Each number is 128 + 24 x the weight over its row's rms, rounded and kept within 0 to 255. Layers, rows and columns count from 0. Numbers have three digits each. The size before them is the row's rms in percent of the matrix's.

# gate: layer 2 MLP gate, 704x256, rms 0.139, rows 37-54, columns 0-255
# up: layer 2 MLP up, 704x256, rms 0.135, rows 37-54, columns 0-255
# down: layer 2 MLP down (transposed), 704x256, rms 0.125, rows 37-54, columns 0-255
gate37 101:144098111130138145153119141126108162129107135160100117142108136114118148093156161156109122186089147153089080080132127085161136118133137139088056157112111091147121141130170144123152171150107149136125127128170143145097134120118154161109141122130125141151093107109146121122102114101112122147161183132101150125107123108110143085153124109146122131149112114080115087101086124142126129127131096096127127103127131118153137122136131156129120153134112105156128112125142139117114085110130180154119132123104129092145127144150147099149108118147149159169089173152119157144125083117104116141123127088109159135073118119107134136121132114124098087092104154054093112103152118128140102100119160096124189155129138146136126116121135114120184111132083113096126101133105143104077107152155085
up37 099:136147063128142148182160147101106170147127137126113151159127142143107115102161102146139068101089116112083104161112115112151122167154127151123117106119150119107150113144124099110140102159124141150102127158141118107119145125145109105104131129168080148125142129147128118149109099158094107175155120106142183133173118120075134102185110184117118138132127154122140147146077176125157186123131132143144138142121101178142086127120137161066143150099121130143130129098140142139132164121107140090168113119131106155151159105122143168163116162139134119115127163121147133160109124119157116104107096124141159141126078139128131155103153111123124136139122121127103116095152129097105152133111144075151139169110137138140129099160153129167129173128131121104168164145151140146108168121154116
down37 100:149112145111142123152125139101139144173147160120150115129117104167103108088122190114089125090099155146193134152135122158159123089117154130147124118135122075123141103072127130105126147134158150138107081132104105133138174120139130163152151117139144106132114118130130144140153104131109150132111121142120182131140124178122128104129133120127108163092094169123126121085126142165107109169156150108149134131094143106072126125136132121140106107125150124130124126096108121135111152085123118097054142168128165111125147132138157121108127122137151131098129147139159081108109187129124162136128133160115118140149101128130119116129141125146167091135180127130127161112127095153129151138142149090172133144116099111130146155105047133112092107179116108084139145119146106118159158075132095
gate38 092:179170135100130066077094097135135148152118151120119123178134119129113151148139161102090128109106105146134116140117135100148121117134133102120139089181117104140116176181107124150120124121140184139147174081149103143125172171111144094120125136111124156183109132111125107154144090150099141120162134125122125128141121159132148140138099109117150166125125109151110168103122115110131191118119151089142097112094135080131100101091154104179134104113105112085130157111110105155101120111118142110109133161114125162165155124109108101127098095158136140145121127147136162127148125108128094131139121128145124110131140148139141135113117094117139116145127111160128125122099137074134172117090132087133119119166109117137109126193163111078122100139091124118126101165132150122077107166129111
up38 097:124136101134108142096139142119137131172114155124141058119119113086112135132072160168142139139089141101129126104125125124121161126142133103149148133131111132128163175109126169101104127103148150178130127131124191172127131092150143158121137152129184131131130126124121119181134123087080081108134113124102113164075138137091094141117097085127113084182164127098118105109135135099083077147135130131127110134106120145153115144100166149156092098138144129113121135122134153098126109114105097095138099145145101132174111151124160117135161120195143135137140156136120156080160157161084139154111130194159133154136135159127120092118124151135102125155155114161155127137138148115118137113136119154112132101128153144143137119143105127095143081149125116148124118099126115159101138125091131
down38 091:132122147098106127108093113170127116126174115115135139134128136149130132173129143120122161135108147182079137097133140097132160118123122126126147099143141114118121108090100115116117117111128145147111137066126099106103195079055161156167138112161107118152110125173102150128126161106161141125131113137104109155134121128115089159113156116093163129129103163121125145108165136165158118126149122101132148110192189113110192126155114131137148125165176112083157130098119122077144106121120133122116135137101104076124133129100134141110130119140088139128118122145088116118113114118103119138106117111120159154137170135134117132149161110137172095158100124109091163129143122098101124106114101112145122107106115087171125173118110115121103130096103159164133115121125123096167125153115082
gate39 109:144115128138156103156169156167130112134098107114149080125088114120140116119108155108146094125164145125150151175118122135164125132142126113105126127157138131109159122135149132133151141079131134115168177112146164170129098136129139099098136102157137110132131127096126108127123139103126143149140178139087139093119094094120151121161106143130156163156110126124064164107149142126129106141118111103125123117133129114100112146165136053167110114124097132142105137172144113170158111149111078158143138122107105151133122105142144107143096155129114111160082121110140190120136130163098118115123096111108090122165183110130142134109172141155093089110139120133165135140121095153145134135136080117108125138083105096130158091146198148145074117137080115112126114130137116115136139148100093
up39 104:134106182151108169114136151125134140129144138170151133125154125137154111115141148111076099140097100118124159106090122140092150136114132074090121177099144094150151151162111113129118152096096109168152139123168091127142105111121117089154176124143124140130128119134087138142119103121108086182144126156149106121186104116105063110111134104160054139122129155170115117147134121158136140106112129121153196170111117125148125115090164144104143122116131108133157134134112146131132123128137123157087141123122135100153147159151166103138171131101127153119171185115119085158145078111108130143134118098103101113155115139141187120121101113131139067117135100117090139149138123119118119165150128129124146102085137118152133118114111118120126141123117135114119148093143167140137113081121120
down39 110:110153090141120119108106149179146139089133114088101137135141143148151135144129156127102176078151158138138148115153160090121137096174139106108153153095143130138129155106080124128112105133140096114098120142120068169096121129099116137154173106124129117120094194155142136114145148106112122134140112159137094133139112129136114162109169131103144117120127152171136058137132140076138158162197124097122139136130099157086116132091142139112122188152136116170105134113090111107119121094100128149158092118106135130137117145150104135141098140104148139118155109119089136173111131133122127105087160136124171105136119114138166086122145137165170125146163150152150140119129112152129119103136200140082140150117118143112131158162108098124116112157130157141125152106118148123123123120141163
gate40 103:068158164155136128113148111121165118133134120149131149141133132124169121138098130164165136098193153163151154118103091127155102116159120160106129162162119161120122125150118117127122182128151107081100177120136118126144120157153143142117155103163153150132117151060083138124140140117134107154152109163178105120144123123136114101157151115123111084111147133184139125085101122162139134084153106128140145149139136093159151142084105109123128104139117134147172130155125156137095159096095115112127079120145131146130119140160111137105143143105152130116104112091120149170128198154147110136140152139129127130118159116142121094125100152090110111101131133120151151117142129140171134155129088163130108121158107157179156128121171130132149126149121153165129099136134154196099131111124148
up40 104:170111133129122127128116116137113127115133129163117092095095108103133141160100102107102109120091160121098123125136152102110164159097105130143150146071105103115078111147109105107150110156178131130119109116094163126126137160131131148132111158138140159112117107122160094165093104132097134115144157151091134136134060142132164183135118127169144149104079133092149143080141091134110149137094131147148116123089144140137102121159138150060098136118146113123096143108133098152150103096128133086064159115153115120134159140131144087152111123134114128116110169158103137100112123116121119124108096109140152111135118129113130132143156160130139123163156115120147132110117105140095093148139125107139147128128170120093085118126088082130154119178139106097101086094155110101161105170080136
down40 104:134126111162124120122109117131125138105127146127108111089156135152149115155120121103160159147136115104131118121145126143114107131150110151108163134130158132113130162138170135126132130161150115124172126138107118107126122141090144146151157110133094124157163174182141091149157137111102145097122142103109144170125137111104136129084169107133160139127100110146129118103166157118122081119124140135124142136137125127149139161165123115118113146161111148153133086120132165146086136115157158136255149134173136170120133158119144127094127165146099158163142104137126138156125154188133130133168158092142112154153132158123126126122115166148164165162162112145131169119129138133145105111125140134151113141141134167148153145126119132168104128131185090108122137143156115125155133126099145
gate41 097:148172094150136117112099131155139123143111109160158106138113092145105135129118139123124103127146098166101172122117118145147104137088109112168155144147145148111126160145131134140083122136103118108104123111142119095100133171142141135098084135125145119164095125142094085148120157161118148126099152114105172132097109103114117144132104115181160083180152118132137111143113125108067114118134160156133098107149141109136111120151109112127134175094101139131130098117137144166100109123104117110117145176152140127081083136137124116146133120083128153098127142090113141177148157106108151131139119115097127145148117110153101166168099123137145152162140092118117144110119095139103162138141135148173122085144128083145139121095104133132094172139180127194087115083137147086152113128079137
up41 102:116127130143069133124137102093126100121125143108128121105135178117114143130143161108118096133112111118141138148152131081114113176108183141131146118103163108135154145103103062113144135093131093110147137149126156123166118140174128124136122123131165140121130107133127129136157080095116123152159125136147185160102101155171155156125176140139106117113130171143170127136112115114214098135102117111117131141144103110136135142084138154136093103151137139144111129140131126154133151170139116111184155135110140135124156118084170147129177140134180163166169149129129116161148104158135162118090123167121120181136098101144156164104129134121146093113100121123112142164142102123176102156136124146119169144106085124151103145159122134122163127172125086140149120143133118130097156121129135
down41 094:131122128149116132108157184150116109151145131137117105142104096101137164119141102146142116089153143114142139115067077142158131139103115114162107135104136172089165122119149163088123127130145147156123133109095107102129145145167162156109131149149167097138146106140115125153157143134126141090104111112150158145133118114180134137109155091124106120113159124112102131107135117092124115134132154132080159130134143139104102164122152118129107170110109165143126154116132161100110145141151112143200106121164106155150142144141091148122129149147140118154170123088167090157132131151094145162100117102105126123121146158147118093099088081116166131082139171099110149125106068109143084133133115153152117142163123146141157152098111098138096102143078157154082131109168140139152141133127101
gate42 087:138132103114134107136146126126146121158136107170107176142138079152145134116127103110082109152130143141134168101136140123104127115121104129115150170128112149106121115143171108190119125158114102110122108105109148094149085152135098094108145094080128115112133115132146107112096117139143128144093102111170150133124123135160154129150126146161085116123128116148094133086136069158164126119137120145144174173098168097135194154155124076125117154141137144133110083135150158158129152155147108144132142122157132065131119097078134126138115123095167125150120119100144139125104128142129108076104133111126129134177104083127108135185088117107156075095110122114150125124166132124121113141109117138119123065099101136189127115105135130093143126161118119167147102135160128136149117137142122
up42 095:095139080161120132137136156124190122098109124086153152173102136098165103126134138164117123130157105127156116112084126110176163108120144096118137122098161115153106156135119140133126126104083157107125112123142111128122127160185147146134130102119147110132152095094123128131143136077129137145119124114130143149149087085129124107119136147128121125119135164136127107146047152126076139074141080117141148144121128131146140102100147121146120116109094128091131109085104102110123104162149091118165134137108136136116119116119173156179086156133147123141044131150144105157173130121141102190112133107133168132127127071129149130114099139111105124150103120109132116116153120106121114151097147139099158110175103128122127107099157145121133160086146157132145148129124099115137169104162117
down42 085:176109156147135112115113130128112120107127148160142130187142123092120124093167145154113172115114108151095138160142158084113150162146119154148121143111149119129165122102144126110102148144149108100125160170128074140142186138189172141108120146103147113144113085086127133090112121122135070129137124111107121114121100130133122119116103136113115104110130120103115124138181129122123133174134127168094154157102136118154113049149114183094105154110136090135166154103094163126116113121136132139095153179137121146127138140140121146132157122130133112127140150133117126125142101148107155101134120125129147147169137139145130142103122118149136113139140148130118054124143156150141133137112132116089113134131090135140081161129091184102141091151107123164112142045143124121159123172127115
gate43 107:133090123120156139123123147182098190124134095138090149145142133088161155130141149118124140176112152138102134151106135118183133093107106122151139114089110161118154160148108138130118128149140114108124146079133120165108105130158155114118114138089111124099132123155132169152142156111134142061117126141116106170117100131115132140073107095157136108146125122098125161119122072126105165164147100077107182115157121080101133146130119092118130176125133134109142128146104131071072116122150119135146146156109114143141120102143169142100091128109136138153158145119147135129071137145110128110148125129100123138148128127115089103121157126145127137138113114165135127115122061105125119076122138179128159116109112101128152145123150118107162146175142090109158085139108143097093128111147120
up43 110:132115139096124113127112116108132117132076189098128154125085116088126114125099096116131117122106144132123128135099123113155097098162142113145124075119132111159143102106143134155122131122146082113116110180111099161124132091113122158158142133153123123138145081122178124126128121082077117129111123119120158118117137071156142116085112126128117140092128128139141154095173093108106136119159181156077161158100099140124123104122115156144157148137089134097139103147156159111134126077138140129146135154140148116128168122141134117152119164117128091119099137101132159115110098144096131113139116110135119120120140142103103093147112116175084148131092110127115113104157096156148095136181145159148167098097104150167124085109114109097099108122072133152147130106150147093114148127096061
down43 108:162095139107137100145162148137106124154134111140149126099162100143109132151089127155107101155134113143152122125149128084157120132163131142106136119148159160167139062105116166135155133138137153148133181135133143157143143125146138141149109145115143122092142108126131090143161097132117117138107091150156124125119142108072130110157111127133108127141113135151155142064153113103142118169127138133144133135147158158136125163145106097119135133157200134110106138122120126119133156118127108082033127133147107104125147122142105095150141117131120156145130114145102109154117132088114134112077105129133146122147124165156132136134163136148119094132113140165145116140130112166156113124139156169114121081092125127112109145152162227103146104198120100126141153118129137142127143163160178
gate44 110:107076075140166136161193174143112105130159109073193122110086130093127143118095136143124151111121127123136145190133137118119133161150119113116135120157130129127146117080132110125150168120103140147153136140131148134143113140121087153138125126109130162103138158105121134100098129141139103146167140154136147135111136126153092149148102127128155120156099125143129150100149114095155142096163104165135106111135134148145132147112110176169132099136114067130134099156146148170126168124133143100159118123189138146122098136151117114136171132118109114107124122102130162065113158133122138115176152120114107066114117108107097124132125097107109116095137172116116116140117129125150120168191142157101095109134150122089148152127160181118117125105129148109117135104106149154114136185132117
up44 106:111141102117089122098144138188086114160129137130128120129101154114113144114124148127149170133142115123121086116126130110154149156139108137088130140124117121166135130132106143108109155140177161092124156104159113110117107143116155088114120117151151154133134141102133151129158150117113151104100147132093135133135093108115137130135166135117051143108145131154045161111086163129079117070108100147098112111084084166125140139087144119116132143143059134125170188122095144128100092173085100112156163139128120149181133146139136132149095141109136110136089147117168141149170124101109102156127132137103119129097126130125116133152128155100125129138135116159166138121138170120147141136113115127165147091133150128090157126182126142135153131112135102154115109126117145108099089149120148
down44 109:127102158119133114087133120091115163170131170161124131121119167117131088175139093123148139145148113163101111121141113157130135091093138155128098128104124115129145137129159107070132112119123108143141147155132132126102156124084140138110099128139098117122137105111112107100148107126159113097117115166083110137116067153059128136146158133153122141182139119124123112145129138114098118136082125142126140124130166162112134166115142093106122120135145163150147111125116146128149138133103129119018156106163124110111096141135074141148122116134114129150099121120113154168162161130093130142134161097086155133139126196134084146145096100141127135108110127132103099129119166122128130105135099150109102106163139134107161105151125130083174099140131078165153149149126106146139125091111100
gate45 100:142128137112167177139113127140092159116152145159114113144116130120089121147109141099122153146161160178083109128092154138129113137146176127182107145127110165102125121124103139164105101117098096161120150144149159117144105159122136162098141152126174118107121091091112106121117132132134087113154136093110151116077152143131131123134113087144103134125117136143115112113135106115105107126175123134111137071130112130120126150142149090142126124126149145115120122145086126121130151096114132127113105078125123153110108110120098124139083122151157134169145156082132087088111095117145128100119161174102116125148118148122142081106194121136160166101059073130172105156108131138109162144123172114118121126140104125125099101115130134137177136152178112145143163124131085134075118109139115
up45 095:142131128137122143179144136174126134101109143135134117173155094133146128138073116115107151105199167143120118121130148141135140131130164198105110149116094123074083155107106166155097154074102086086115155143148168175099098140140162149137141132120124129107123108081106158126134148140124147139120153132132101147135127119122128145099155094164159063138124104131136137118140148110127090117077140156153130082151147118150137124176137103131148139133093136116127097132131159123120162153080142151152153120097131132143135122178125133133106133148088140135126132100168094071142091090113097109109112140147128129138105134123114119079092125093142132162114115124142079150098134141113115093161112134159127079145159134098127132126138140140155140148117098088125132107152147144111122129106140
down45 095:109164124113152073115131118163144150114143074111153159159125126111131138097146114126152112093126139136150118139125117134101174137083148141132098157138144142133128130133132124117148130109134099115154112126139148092160126167118136114124103160099122088135091077121120119121097164105144156131125125137113085134180160126109133125129126157152124113096143141137072101130150130147140149143111127118174110094111100115114124147120136109142161128105130128132128128084077157161187074082111135133000121138142145166152135139132156142112131167128108185126152120160138125142137129137143110178120089146127115130146081129137139114135134110139144110131141102134108142105122105132154114124156107128095117120114155125109076086119135126122109090114174104115160127156129074104131111127148129
gate46 099:107108074147138120167137130143152133183123092140132130124136099121153097148152149103113174113142152121091105169121114128121145111091086132181134105111103148101122145134156134133119155141124090123163157134134096123137117077180155118101109099112127116096133157147134135166127087122104101098156134182157115158146151148134124132097151107135133130103103148063165123103124120127097146111097126111130147077084121080133124160121143121161112080140156125158128112145144116092129143157132187109120121176130153131134137121140136110114115132100188097159112137150161135142130147139125132132145156098112159124108135175094169109127129091110144075131136124160113137152159143165128095070137103121112160158135140091104136110131137106136127114148134090145094115160158087142110133117143152
up46 100:165140121098129147089120124135116102114122133143139110147112150115099144118144105155073081110161112115181166129172131105117098135242119157085138162115107109119118085131127118127140149111131120131131117122131165143083124187117105130113115126172117121123123093125082115099119169120174115137114137112158143125114146141090148138120129174097138146116128143124083142125168093164132107131126093124099118130124149154127133113108130144163113135099102100120119143115113135135161146102117090172104175085141101139115127115107118115134128142113109166131129152104137108129093156141124092129156124118181134142122137115190143088121186160122132133127105167127120086110073132122133117159094128122140121162133123098150094167117110113160135153122123145113161175144105117149130163139126148
down46 098:151129083146154188162171109113154127141111136126141084138160111126151154103169113137112125101137168136117132144126132149110094155144167152158171132091096137139122109128142128114169135133108126095118133126145131128133105139150155097088159117136128123135159129146130107171104143078112110113136146096153127091169108122134135135094105105120110134135114147138130136142119144132119126145148158136112147072131148115139143152145102158119102114138095121124135137108100090110092146132115125093255147147133155132123151122169162097134164100134116116157147117115135085128096167148117102193113118122132123159159120133130129067131136128135137121129125132125077143079119102169149123097129145162100106147151104146127122131086117106090160121149146141129110151108141105153174109130140096
gate47 087:133089102099150117149104134163107150116147162153120105142115124127139116155131138107144086133161133137102086111093126108133126134139122192155117115110149158113119110139107150072093142115120154153117123130146127118120076124090149167107109100124114146146103196138121084125123147127112113121128125130119172080129152104088142162162089114145130140122102123160146116162120095156115140147136106115130097109097130111124141110150110193086126092105148105102120137154126168116133117148135118121128090117122132123141106123123120096070142088155121116112081148114147137124160081116097151117136087134133131173110115115100101120144126089121119102111104123127179145141067123123086150163121178122137111089146133130107123120138140033127103123159140086147130127100155124137089099116141133
up47 097:121136081121150087129132121130137138117173107108138111117151113129139137130088125113117127114132158128160139124126119164144124113127156097119126151074131126112136165125164124126128084128154159129136122141131140139089132126153121080116097113167163105161126064138152170128147087118162110088116109161117090137132127113135112118107147134161150148122090159114084138140078131140144114139139157127100113145166118141104153112134109126139123123088142096142136079095149109128065146103138137160059125140152110114168098149151126132151144117112116127144151111160142120131126116144125079094159157147100156113128138116129103140117142126115144161155152127127106117094147161138124134115123133184152144150129141138107131145106118251161129100105177126115095159113094181159113125146121101
down47 104:110119121118135144143115121153138141116144144140127095145119106130121139138112102115143124117143112123133151122120125123129124131117131188166128129135148147110138122136130134105125106129125135143124114139116159129130114126050114118116105117121133148177128138100117133133134149143150105087129105140122146114126100123100117116129145124119124116129103131113133132145111141116119108110129142081135098142128119132120158106127127131125138117136153104124118141121134121125152150135112119124255135127123117083134115126120120115108110114140121122126100129135125138106150120103118113135187151105128130132127121127105109118119110118121132113136090127119118125141130140074120151150118137124133131126146152136144123137152153000112111113141134133148128138127109143139113107126125135
gate48 109:131156104158074132103115106155142121114159109145161128140151123156146127142108093132133147156069148096104141154144103150114129124125167114123083131110102160090138145121145120154133152103116091174125138127131161100136073069117114114077108073075148154108132137137135109132117148120124111089098152140177116138125134125115169133131153143146149131085153120102114116137095133117127140149131086115110104127177125153105169117125175132165118101108134138087128155134162132106074096126183131176135111107099161124090089109119128129111144134135087094118099129099123140147145088102088150143107175109129133103165145129126130136130139097114120110103130112138097089104141107179145156146126116106083167130107102114151093138136142122142129128148140123119116131090120144096105109149099079
up48 103:141159114109134144097126149107163139132117143200138103150145129152148115143069109104129138158120143109122141154157162135105123131137080154121157101128142127122126130144116131155174119093121125133150136155131149121173097110140135094108102187110100145110157080127072097076123135126133156144115129110093137150102126104099144137152148152142090126148134153123169149162138131147093111097089128145133062077144135158135130126142123116125106152110124163070146168117120133087144113089132092136136161123143149136120133157146155150094122104166109105137086112138108161121155116094146120133133135147120095125108115166138109139118139087150163146181137151154151106085152137091132124092146146148096110139140159166122158119163146116120099132150078089100102116093161141133142146114105106
down48 103:151102164137121164136095130156123093096121105109141148145131101119116102088101064139151101164123125146115155139138134162108129119100134130134131087135162133137092117086144147150108154144129144124126121132115128146113110110089138095119123139092122131118119128140138061165132110125102126135115155133130147136124123097151110144145170130133140140130126103121155111117154116094125105111161104177058170114132142150120130102086138099126155141102108145122134138142104108111113102117161120178126147157109160105154110130192143159117176105052076123132154124160132117103151149133117118157077158110146114114171086080114115097134132130110155126151128119098111091147114110192122135081150126118138110110160149115143134140146125065115091080141140121155093166119112134111110113102127152
gate49 095:154104115146081088100100147136085129178120148144102113159123149129117155111123091101161160099138113129108163090118133168149112149120160102154148140155166159114175088118119134121112114134109108130082117136143078127116171130186130155098115084135138086169085092123105162183117126135125113117144140143117122132134100148143119120083142153147136126128120109118129137092123160162105147122110137148094102116103147062140168098124148137118162154141111138095124089134087121125150120113156137137111145140154157124158164112085140081115151169101174155116136124175139134107168152140126120151120154158127187115118175128173134131137120139131123139130127110133154145130136158120113120116139125154129130085153164129144139159175172110136139096140122101136126156147108171121155153121136162
up49 098:156123188157100139127156089125128134145126136093130112145132139121123134141089131165115150108121096102173152185147123107136130073129146132087153122154135152129141134146109154119131168085131091088154174119150107114158109137166147097103133149086112110140150115144122145152121167107165154167089157131161138129134149127132124134155120080141118138145145098085161127129130079139148094112104117119139085148120145127124136149095148091165078119072130183113061104166123157145138102110172112114142139140118111140118141086134167122164101121146119134100110098122130105123159158137110166168114093120136100125117166111176148097115154133132103118131109126152111135117138132148137119133139129124102152137117105133119143144127145119186130129134102132145115103108104062073110103120111139
down49 096:131137170094091142133092119114148133099179149126136095115126106117133154165138159118166106125119113165174119084132160123152098139139145080146108071141135083134157123121110143127145144151118128114160201138169122131166088121090126142138182105116135100149088150113117111133162164132169117120114183154140129139144153120100145140125137121129114141136128148114077074110151128120123108119096146114149168129137141091084111119124146170116136131146130204114124136157102150139141072134152125157157109126098117145123139146078170083147134111116096148127162091133164115126123115118104137127064144073136101135133158103147145115140115130102137115109135143139098119123094139083143115128136177122105105137091145103115150132133148146167117116145106098145100117160120117135112122127116132
gate50 115:142163119075136111112119134140112079113150153138123183107140080108157061097094118113145107101140121114132115127169076154126117125148082148100104110115111105078146093117132124127076116138110173086126116158160117084087173135119149119123151098143120114109128124116105162099129152121114134139097173153128104128127146153123071125125112163137100135129124092132163134124107133161110096106161143096135094122113143086104105135091159158145133106119106168122128126110138131107110137101143157108094100109141135087137138139130138134150127125131112137128135148152174188120138109115116124167170129165134100135119165107139144126130154122149147081119115132123121113123098137106110102192118125153087133116116066130079134140126126135101138125093115143150150124110107090153076121135095161
up50 128:090082094156123087158124107152128184146135099116152095139107157137143185187131166123114148154104145125112102113105163088107166125129155106162139167103136136137129165120140135110146106102166120194111137106116132154137116123155109145133115167142142132131137124149151112168121082135173107116146102088122156111116105121096189152135142098117153151136128142135123127120137098101151161155119138137128116140175098130143142110159118110099105118130151042123117104137127160141141157157078121155130112136142107144130121122116098120123135113152145123129129119098093092118138140164147125084088138086151139123127115165119110127112116110115137147150126117139155087121137129167138139113098140123183131136144171145159094141081132128130159089160167087132109120137145169112158140137153094
down50 104:102124108113136052134115138141101177129120102130147151117119170137124145173088135147089139131114111121111133096137129128110155150109143139149110131109127095111114159126130151110149133113123125126098107117139121117122126157169129086121143157139143121094143126146133150134160135138141111128113157056137115112137138155092131121147141159130142189142140121146129150119133143169137149114143168157137129129184079127153115126146137129111112122120128130130100094121126177122178169126091129119255105154159117127125150113104095150109084097158146142131144134123104118118129090126149099154119124117168123137102155139146106121120113142154140110122130125122141142153151167154128151145128116099129129101117104144122140145087115057098151090115148102138111095150127117154122142147171128
gate51 096:113112101139109141170138167120144120159124133144113090122124159158132145138116095145109083170143106153126107139137103093125118154140129133143206138105161112162133097146123137136139137199093157148137143080136163132112139149092113105132097152161122125095114193108115093132141180102079106134126107121117116126150159123145103157110146083171100185157115128103108142139157097120087130076143085091167120108127109125088100118142103141120133115135116097108125107158167114137120134126108080094121117122113148124120122144102148136134139141149116144114148143158134154099152083089137162172131137134170142102162147158117166096143095100111092109135143145136150115129093160138113147139146138119141105089135132107139109131132087177124107148122133158149117132138139139106111090101155145
up51 099:144136098150121123133045097142081146152117142099135113154128113131160106127127134154164162137077147148149130126092094128175150132124099123155108120122110113119123143095091104139131120141093139106129125137117143136157115118097143115130106132106118136150105148134142125114142187167120158077144143137129133149145125145130157104129172136147102148103120116091102125130125133159110108139122124121185134133157101125155097120151136159136165150185101101127125154169090156083107064096165169109119108127139142113110136114109142151135145122128122119146110096137153086125083158136155110121120076101099141140134141151133121110086120134175144111130092099123108140101158100127116147121120110143117156160066110131097123058128167120133119091100118116140158152121140117153085175102087147
down51 110:177180118155167092111124159102165110111145138070131178125149090134129114125109142133115138144106150095110103168150145135139156144111140130100113125152133154126118142099082127098129092129141118134151136112126129122127153143201095130138136142107111123155150130089098166126134124153094138141149121156150119135134130125119153087115161179147145131133152153139167121132122135154134111122119134147113135127132131124159097103127142102150124130097136126102172120145124152118096087091149134116177107154100115091106127113107131121174148140103147090098131160128119102149164142138159131140140124103157154144133080060090101148175143127138125126131137085115156127116116052078137106129088125105125132126082161155123142130156150131102175086105130063157137124142112110127141132099079138
gate52 098:123104094116113103141088105159099153128150174116102107122130117087131107150109132128138180138100129154135142128165085142081154087127135154161106162163111137113068149164129077158144118116127094146116111127147105088124161102135126095128092081095127111112103101111098107150133167160117086120116100140158090128124114163092163107151134155147101128128137056144152165159165093112099133131142149115104094133152165106130116132121133127170118146139111140108086134134112123125126114107164083107106125146125105159169109123120118110104111123163126080114147136113135136114151113099133101154114151083184146110136127095124106144158169138096115129132121146128113146124134121150071119153113112143125096126100134088119131087155176139150142147110149092134118149113135151107101157136152110
up52 106:133130110152105116124126120114119134132107120103108097178125130127149122129134105170178102143143108099130088132162140135148157163113120163117102117123138149144083134130129144102122111135154075136146162140172124150178092221139137078151101137139131131117161120158122142144129116140151110144086096142092132126134121132144127165164115177180163163129114116140091161129089129143143141103103139125129119147171145086102134142143147113125100133138142138092119176113116102119127097109132122117111099086132143096158114126129113129141137114167104125164108118194153107184129125128170121131123137109097122130104108157145142090135163146145117140087149127146103092150107127151131125106143132111110144153146182109099113102123118084141147118134130175138117142173140138096170176088170121
down52 107:132117108110161126134135132143128109163131136016111163127112152127151148124146091094183138139130131148113151102131112158149148164120152129127095115121146101123121164079098117176112122098099138133137080135160129125149094134161121147131137137120105117139109143117175122165160124091171075132097175127144095081115114123109111156145158110113116114147112141151144119144112101144099116069127126153116136118098157117088116154149135151151135173134091120113103111118117154176092083115164166097144135155131124145158129127123113119121127111151140110153097131150172100144095134134123115101167143137111147113078135152103115099128099172094127184124106101114115133107165163137095111133147121143169104126149125114101127143115130106147136123120113132106126160149111144130096146117169077
gate53 099:150164131132101132172134077166104093107135134153099119132135143165136152134087151084195162119138135155123139127126130135135153120109130144135091146136144109149153135154150093129095097118119143116139101133100143117118102117158142148115111130113129199119095149111148105074117109158120112110124098082150166106130137103166188142082093159117168115115099155142182143127132125161139143128119139111135087113154168119124145107147117105125132162139115134102112113120113143156142130124128119106126108144151097107146114119130098153186124137172114138118060127114148126116070122161108138157120147119126131150114085145121143078150119122139123137100171169147119135151114136125121111105128126149163094121099121149112085114140126156164166104119091158133158076085086115087111133134147147
up53 104:110129090140100165145176132140143106110139178140147138189108136167155134112153113115130164134110140116144116094154142093178135141194095083130156101126150142127095110157141145131169119138141141109085143111138112091084165114131143153144117159127143165160117097130123124182137129112155135128112101160121116089133109136139125100161160055096170126077120119080116124156137161103136103121167149139124109121105114116123156123159167144106125092117158132139134143096096132106114150149141105135115151097136096102174128141111134135084145115143127122132096148128109140108113122095127114095118131161126133160108125118118145126173126108122189149181160136137140121136141117073107162153125117101168112132109129130151165151078120124129119113152136166153140147153094125170115111119123146
down53 094:114159097119152128109145113112123113130106095111115086126129111145182137167151118149089125120138137107117109118155163086136130142120124104105139092141155115098148151132191102111151128131103119086107161111121142128123089141129140135159123182127118112170102143140113078146133142104145168112151100127130127164133131106111118105121147132148146086112090131119128111144108149114161170145121141121088109159079128116145123158100135100080092142142155143141137192154084117123159106139108122146138106176141102061153143137182092139122130085128131144148134177156135101102108135100096115148098140119122119117143118109094156145134104125124111118137191156152117140134135138130117147114113184114089117128111094115074095122108171108120124118095130159123116106116145137145074099075148142
gate54 097:101105122152132116098106111117157144135131137123112127187157108181130080192086151100152165134150133115106125132095084110079118149158157155147157147111106141139161156122156140133068081119153194144141156126119162103088158122118080104102114113096136150157111119124098143127137148097133109132096118130107120158154137137152102142159123143072097109143100140128136112107134148143117130130140089106141143167142116142146138122104112137130148121111130143111169143177091115111136142128084111142132112119176143117095114141140156140120115179111099126163168129124154128115119142104150189112147116152122125147157123108134136103089118073148125133135117124114149107124152164126124137142094127159132144133119151099136087114058133124112148104129143136144130139099094140133131154190132175
up54 101:157120057126105103167110119114122134099135127107118159123133144154145141178127121151126164120162145126124138157120116143093176105108149111121151113115105100085131154153140133156091084108180139101093163148099151135132133126115137118111126110120160115172145142098112136151146155108068148163091099146160116150179127136133097075164134141106114086161149147166159155102097170144115155141123140130113081115131126166154122146067115127133139176140138124132122106175137098126131144127127104156132101117155105139129123113161142139131131108146103106160127135094108146108137121124125157107138119118140121103126135105159112075151156168151138123130072137108110149087159154179099136129138130086094109102132101150150122122117157115121119125081095131119136115086135150120144189146147106
down54 098:128087120123095123128129138142113130148113124133147140117100099159067116115131146157099149086133160129107113126134113167109138104117105098120111160111130152112123148143091165147139149089133120135132126134127090151116119114135107165154089098164161111129099088124099077110144153140120122135133130132124129151122126143124118115154115180088123115125152127193099082113125131096171155085130130103134125122178126121128136139126144126137119140112107093139102142142111105138149092119110111104116143123072097127115101136092144111096126147120114135075155102095127111160164099112151094123109097163115092135163141135144152091139128128150097160118132158122130117165085176090113115113173157155124141161140088114153110177150148229143109116142134132150183129082129101120103135121099119